Weights of a small GPT-style language model, trained from scratch on English Wikipedia.
Size: 12 layers, 12 heads of 32, MLP 1536 GELU, vocabulary 2048.
Architecture: LayerNorm before each block, learned positions, biases, tied embeddings.
Each number is 128 + 32 x the weight over its row's rms, rounded and kept within 0 to 255. Layers, rows and columns count from 0. Numbers have three digits each. The size before them is the row's rms in percent of the matrix's.

# layer 4 attention key, 384x384, rms 0.155, rows 148-159, columns 0-95
087:165058140159090120104197132073067071083133154160158076177092123123175083116091083121166195154130085146058120096141119154175143140144108123151171161141050124071094155130137113134093132115139181130089184121137123065124132130113103160105120141168150156127136124132131180157164073133142174171
091:141163130153170099134136191169077141171116108193101184096108145126110131176127141179134126105144107107129144175153121093106180146121076164068163115117193120155171159146083073163152089188083163167129057166119150109159113121092166165136115090082102117126103102180111151159090149150101198146
085:129170129105122094137127112183126171095086146124084102090120140147131159145159127123131125163114122096140128160102096117140134191157073092141082162141120111127079137118158117121120133117191156099148147122068138142100074126132159096168181190110120118107129095144150141150179107120070164118
098:099130120140127118084155122183067044091095082077197120123169152104132224192140125139146141121113107190129104110092166112119177139174157111093115113134102121097119170163077115138132127171144147155130168144128072090150133117103133188112152105099091112098145151166149146159063112133170148189
098:072143151109113113164104120145206131133140118181151070140147160068084160101090116169135151097116087143180177202088128151137120069138077135156169143092132069173049121060124166127088109106160184126114090133083170142122147119134113212086137106112169126142087153090172173168108161171109147046
088:159107170064114129122217175102184100136127147171054140188155185215160159153097075133137112127131141158145050160153151120120129177147142182101166122181211116122076098087139095098096098149127159094134121171135133065137170144147198105091122044106073129106134120119147115120175114095038120138
090:075169113192174114122121099155112184107154171105210103035145103105093132110152167105162169130138147158049088102141184179128162118145058147159127118186091098167134102123100113115182165156130130094108175079109143107075104163152181076045134101165090081128120121161120152142155095152090110124
101:173121096135103085123129136126114126082171147085124183108151113132060153145141148137164108082104054119103107122086125089158136171126201128158145127122156122119127163143132095126096117090097109136152088158201116145149085126119129102162127127111138138126096143065132063129120095134117120142
096:158126116086150055127126118171097151127088056139112082138210131145108160106116080174150168128081155102114137125135121093095152117068101150115123144065086156180100143112087157198131091119097152084159109109078162131097146173117088150168165130109085090144122136121120152112144115075103102160
095:101128039142111152152137156140124167149073123160184093163152027096153147177156144088096158149100233118151234150126126082077133113152141097159129108148124053170171140043123119160177107162100197123176082095110110126192129079133088130110074181135108121071149144142157116156099110163180149046
090:138118184095161103148079146093119081130179143103047081132181149139155152147113052092177083148169142127125100055145107154190163110085122134109034146175122149093112107109092158102099157111129157113038132123141105116148100087137184131125068050106092139114129143156145132087164137186098155122
092:127128098139113115121157097139109099171064129135137124091106086083133116191069113143077113150139094100147132139089108134080086117173184147143121154053065081112169108194118119118140146150138089130161158122125112071084087080145124125154167115153154174103167120130098155123120108069181111113
# layer 4 attention query, 384x384, rms 0.165, rows 149-159, columns 0-95
090:175101129107103163110107128142122145115105178077128142101155174187157071140114150146095160100133172161152108067113115155149131109167148056112074149169193082129133116078173174087108126099144126117151139184112128085048146106207114128162135140109129112084140146172140125119159106161162122150
089:107191193122084110073121196123118120202104135130214145152127079088130169089139078068131153168152112080154078152091134166100086129110113137148079124178156141133165117123139121154107146177112113129113081102109199123108126103043144129140118162101137111110124125122199162127119131127162091120
092:144134046130128081145121132137111138180118114102161098123131193117112126113090144142161181127158067145126169093082128153135165169154146148152145178127112132113111177142135175205119138113153094116175094127106124066128090111150176113072111191193132158160115096104142080172101086115123096101
093:129135058073126136077125158146067158115035169083170123092133076183133137144166158097119127178121133156133139151078168120093158131116154169175102092122125192107125107158186159137152087132158057127159095114181126090177137101076114106116084093158147125139151193121104129153098173056112041179
086:148105152098182166143090159137148174206133092090208106116142183123153110087093115127096173128114152139129193080128128115127074152109131142133091106133168104138162138116142122100093130133125161084117118116092124105130119097181092088136135129074109123186117087189083103194164115157177141168
085:147109103139094129116129170111116090122071151149138118068096047132083121120118084152178087098141127124050157225087076107101112145094147129073124129136078139124116093121101128132150133096115161157148146099151124138124110098172102128155189146105154092110127098180176103178156133073078091127
104:145159118131082148121157143118071073135093126151123147140064168081148190114090180136116163081117138046168163150115165168128153140163115182168157137115078173077127146113164120122155089073132148134113121138056092141150142131088099152164115104157135096107100140036107159120174190126126149116
096:111084118112132130092101111086153118140093180103139107130127096120114150162170161093125154129133061196098097176089108150125115178142133147115030087112108094104111059134149242110121163197099079146115117105159088142137157121098102134092098121099143161134112127139131206169137094168103084099
095:106089091101119079136108118056165117148126108072142122144093096112129137160117136084126149137156074124118087165124125115093149111141177174172133125068078111115038155142157146141219143165121149129108093173142099122116107106072111105169144110158154116096145122089149156145114188114155112146
080:119132127119124075142199134141098090132117089131144139141106148130096156123113130164151176070152150106076199106124161079104082157148108196153169122113115126152117069175073107137113126162148172094159093133099098160129141177119125090095116149128086203113139130174117132087126080076144196082
090:173116124128073164134101105118122157122187077185120085117195157106172104117137086155174185109071184146163156147152166148153157089108158050076186151142141101113147195099123096074122125108135159144092150140214098163160163110143100190175143154126157115149135168124169144119095143155175125144
# layer 4 attention value, 384x384, rms 0.16, rows 128-150, columns 0-95
081:128123176113133182096123162119112186097092208120119155175129123113123090147146078151148187174122152192119130145092127133146134192119152191178071149140111113146110126120101103142144135142151126079099107158093098088189131122072096117185160127085118120178126156140120155139173160161155158151
098:153091152180122176121094170095096146078149140141110112130112160118109117097183148131160095172138162117120097124139103155151168125091147137120133145120086137121122120159105119164095158128082121181064120117128140194118105138211132110108185179100148148191197156148177142197145145124104107094
084:170161123087111145142136175085138183159159138187078174090114151163117082123028075115153152129142119161074118142104117158074125166159086115142159161086187103198130110085091134138141162156139107138176112084125175090103085136172146119138133128232108110198147161148100139113126108177134131045
087:097119144098122112190060081123098154109110098186148171137070185120154112151106057141116110135138064186109139164125133172179083160116048143120147166089152149104147155151097109096139110158169139075103112115052168140131126176116143109175130133166119049120085097065160148119127157152056103159
090:166156132092112159182121176109112128158145120157101119136110075142122109104146149147134090143089129108139199104198014121089182158084159083131142122118154116179130105138061135181091135123118106134098200151100142124109089141163104139215145124068148104159164123134128092142155097148110137133
086:126126122163094085106118140130147172126150088099152163221187159200171117113167117119117128104134084066112120186102139087174128089106100099098081142154108177138132163143153115094153165144125126193160130106150152176139071126121119210185138112131150176143106146135094130133195084102129098103
085:108107110150145099198136126106194112162103133088070066097132160101132173126126150150094078109157150152118164187136159131178118123129115148104069122128137158201089117100056130185158151133134154157135069107113191143107135149152071099158115118173139141114173123085116135139166179124115123203
079:093136100127162212153119190122101157197156089094060131164142118101165149095137151109096153118121164099166112095170137176146072088196112171126149122155155116136149135159146073100141101158119078123157087104073149132151088125184082115196104127092102095100149161087161186124145137154141118121
085:143131064140133089178114163112113123140144133125139140124110079144097099138113146111108107138125152096172145134137069129150154131086100072158118153111142166160109158127103148129162148169068158157109133172164075141160168109213082098149122157050106135166173200129151081137199071091152091125
087:137100089104115048072175128160137132110087111042121125126097104096134141181127152149179176178127157174075159131131126134143164114132117144126178162141157133107164159186103115054101116085142163097114163144071052113098153127146164114135196095099114145096139080185160125088104090093149167136
098:158126159172129140148102137121135130121110139171127142176102222111106085107120097141136098139174106140155087141079096194097132128146143128086123160113139077090144163148182138139129054144146125133120114042135137124116117140152162083089132113156182175184098179133107160130068154135144102142
089:106130148130186112111176127089155103171148103168122167147114128121126107111150071186104159147173150115134160041134116194179067155108088193069081068136106171078109173108130118117141140145089150123067110148137107136151149103129159140141106116155161152143122044158168151156084108098126150148
079:135138138106115085101148132183108114122136146075111165092127117108136151144137131092142159118135154080083150138103102152141078121098118100149154101142129111103108119157122114094102085156094149143107104115110137100112175084123125139085146106156121200100151113075090101178130137127135118096
092:119128160157125119116113213135100129148146129118130163165143144156072077143132087113110116118131145166119146138094151078169148134122175090104096071130094081131131093127103119163083137196152085189147144143098183106093066146183155090094180138166152163163125138130155135225125161145119156089
084:141146105111139096115179117145086088093057120108114136141128097114118091128145108127079132121086180057139144118123092078137138131133129108102176165146099135152120134133152159163179123095063094129142159165091197177130148113117138108136177138131152190118119122118124168169124090115149111149
092:068092126164178161105140124151157148100119183175140135098125122137103108120084118102135094187160066135132136130119108160107142142144159153097179156099176224072138126095090128120129054139112116130114146087123147111141127120139165182141073143139152125185139146042150110127135093156086100123
076:132144167149104164105059144103123148178137084139094151092115158114204156101173091091136166147197128116121130167124133119110185118158119145130141086115126169127112120159142076096166151124122124152168078158161161166084111139177130119135123129149068078141149121110135152123131178172062142150
102:156161190084091172158126179150127145183149114096134155059111126039134139074174119114141145093146150158123136118122114090109123099067136045122178074105102130169127107122117141159117201099075098167198163169150145155075127142150127071083139115123106135114129114142103087158133079123152208122
088:125119131139065104173073166117138060104205145157121133108148149090135138111190136122117146110160142117119134081159187123118181155140140123113138140154187129188066147139141151105138137147178184160127191138121090129114146139117129170109155129137148136136143102168133086107097127188189156165
091:129122121134099108141140142143087136106122083155195147150105102154131100115214098168136137175063137147136085128146168155117123096136111101087171081112151143046172115155194094110071109159138108115095049077134130099085147106133175154144102125140109086122199198147117158131059146112080131085
091:163131123118146131117140089081092105092133102132150129154134140154128159128137119239104090179141124090134104145197091110172112103178127172102097092182147164012090154107110150109122093144188117060127124128157086073123094158120150124118098171163185085085137136071153159110100164084070104131
087:164115126112124113145176038053128108117179093123071096170063165061133117045120108158137091159105132164156095167081161150141081086145150121096094154071104185135125141154141117139137103113183119149139112137126136123156141138131103108140123146155128134036115104122149077101086183181126129123
084:052104142130136108115132146121096148084183131147130155120120134107174151131128078146104109128126112154121159138121127185193140122195092145113144151130069123048195160150171117106133110123144111133135118141099100101101147081168105104124135091099158138056171110096118227112099155136137144198
# layer 4 attention output (transposed), 384x384, rms 0.138, rows 128-149, columns 0-95
084:128149072148116141132107122120104152103145057155163147129137124106129143107136179131091100173109129073168123133174173136174134113151161131092186109141088130128079134110127126133085135126111077106121165118133168091081122159156130167101135149115150148130110120077091120135112101117126140134
096:134117087055125088164125113178102090173098128166128167156148119119108134156045104088104106103120211165160103116126201082102102068113143144096170127137164147135087165105155075098170129159145111145204131093181108076159118129074071181170103143173111151139069116098152081113079146138178169147
086:088142154171095129104111167134146066085080183098164124161145111129154104085179112103125127139117122189170107103176157122148105132054164106125141132150138156119136127138128163130063082099146144150124138138153151113146183058044105165185149156052198101093089077151095115130065179107090112212
092:137152135115132152125113128179157124128131144122081145089193144055122042172155116154130151085085142132121135151133128138075141116238188081100125094074133107155144174143122133093147100060115139179122150144174179155159166160121128149051151104143125132096148164172106104122201136137164112133
092:082096162119114094056116132139124123090117105096134120092129128122084152093132140105092127135156175135147089155084155138124157082183094088101148075153100158057137150143150154034186103114149165138224072122105110141157132113129145115111103121162113167140137177129189150082104154130161116118
086:120191118148157124119145117128128123097140120149162117071083078059104213117109164124192111099188114168122158080159124164085145091115137193166145055065159104109118118127130146166114131108139121161096124143100081110145112129125142013138112142133132140132164149129178135086094157150121134123
082:129111152115140114122106140145075198146099115114205131116154116152134109144116113081145161158125105122136147100120119134141089186107107111186149129146121111078115166184145159122151136112085141138169127154100091142139135117132141104088157146088110138155123123155166117121082065094131205101
081:127117166139105055128115136129129146027104108101185130073170125117100078174178129130119129141150081131090102128092069117113110164074100146076127116102104119121130105162186164128149180106102141138085099103086120102136143150096175085136143096150157117117132097121055162118078140080062108139
087:150079180124116161072158141140124135130145106135139109154132106093104170101184157132187148170166129147153130130132179117090165143193108166096157123109135130089165134124144148157138114138135093150124116054094111067113140145100154139122109125155150117125127159142138127117093173128099169107
091:073095189144113168136160154147149133160114123130100121145178130115129158143109128078149095094128029106170098241122140122117106169146140154089073132046115136174090071083150158213149152179094132123091127107126186143110129127117121127117108147145129097185088176102096144156149108138097147116
093:101129127090166126161211123188142161097092139188109096091151028109202190118065122126086139153132216121072139079137156081188138119059126178160148126145145177163104132158146136129132155073129156143149178152123119113183183116112140122126094083075115123122152060196119147135136129130096171152
091:136123124121082101156126111122145145098150134064141124136117124117085155174114130084187149117108137166059146122122146091120142184140150141161163244139176105167084107111146160113123155102119039113148115129180129133067101184133148147118125096104119068109121132125143113131156133171132077165
080:162196108165073125146115106107116160182123066132137111156118146112146093126108150171171130109152055155125147147167150123104156162165117093117116173146075112137128170123124148129137137171071067099115102119171128118110137155141130133188088141109147076137078171101188134088117084128106107152
093:173092074110094143085118073123136116089139100164145164099158150067190162166150124139165138126169135107118125113154107149078186076147134122075196176094141114163178154123170137102158125122127157110139098117167138156155208081094071183122122137129146102167128144129106074072177110104167094116
085:104105148142127115152146153140133171136149164109172144119147151107121139131122097096151165105157151147154111124124120157179102109109095153157116109063132144096128154116120112106134111171112086144131051084087103130190191151116145120186113079136103116155086171126121086100169174187157113178
089:122132156086142150115173125127118173197127129143073132132167137091196085147138108163081138088139183127143150152129199108189165137175110074111135165177121099157154148196170148096136099130123090099146176145138156135142176126126139082135148140113120161154097116206093122109152183104128170183
084:182106082102173098123152122099137166166170151102150088088140151144095093163129096092164148104055095094119153078133124105094091065155135081074100154129130122146147156104127107119109100094119082133095176119057088096115145056137144142097151157062133130090109132195095084087136066119170125164
096:118142149095152041142179111139182086148117126128158088135113145164117122147065108116122169138112108109189103143083150128055157135175173185118159202107094105097146127131101064157115093139180145098096104159074105136183106088178118154136087123169137092117123144121144157121107110162101095109
089:123153166151163107110191143075133164144103116110173093091137077154088152120053120147137127106062058141105081177118094094163129154103173089174110114079050107117162095167115113188127135131123085080203115181140105133112120084156156106148123076147125169111112161031135223145159131149112084084
087:088172092165103105180122151130170164071166139151106114095144150115150177146062135090130109114155073155079145139127115084128198136135131117140081163133101091159115145090105080124111153070114142120126128168152119158153169082138103133065108129088143200153091137168105114122106097123114103137
089:101101089098124174128129136190161133153132118129099062169058070134130114165084128136154098140089163123074144054088135130191115074064114101155136120112193106150138121106128095084113112095094141153107116166128135163121081161125081182127093076104135151165080140161052090132175137139126099120
091:138096094129146199064160159211104152108118177132151136100168145149158075129093123148064150117129111162079147067157129140123132095103102157169139146141135084107159114077124131157090139152149154120131172142137147117162191141163141131116161026109092106147157163138094138179138127102077178146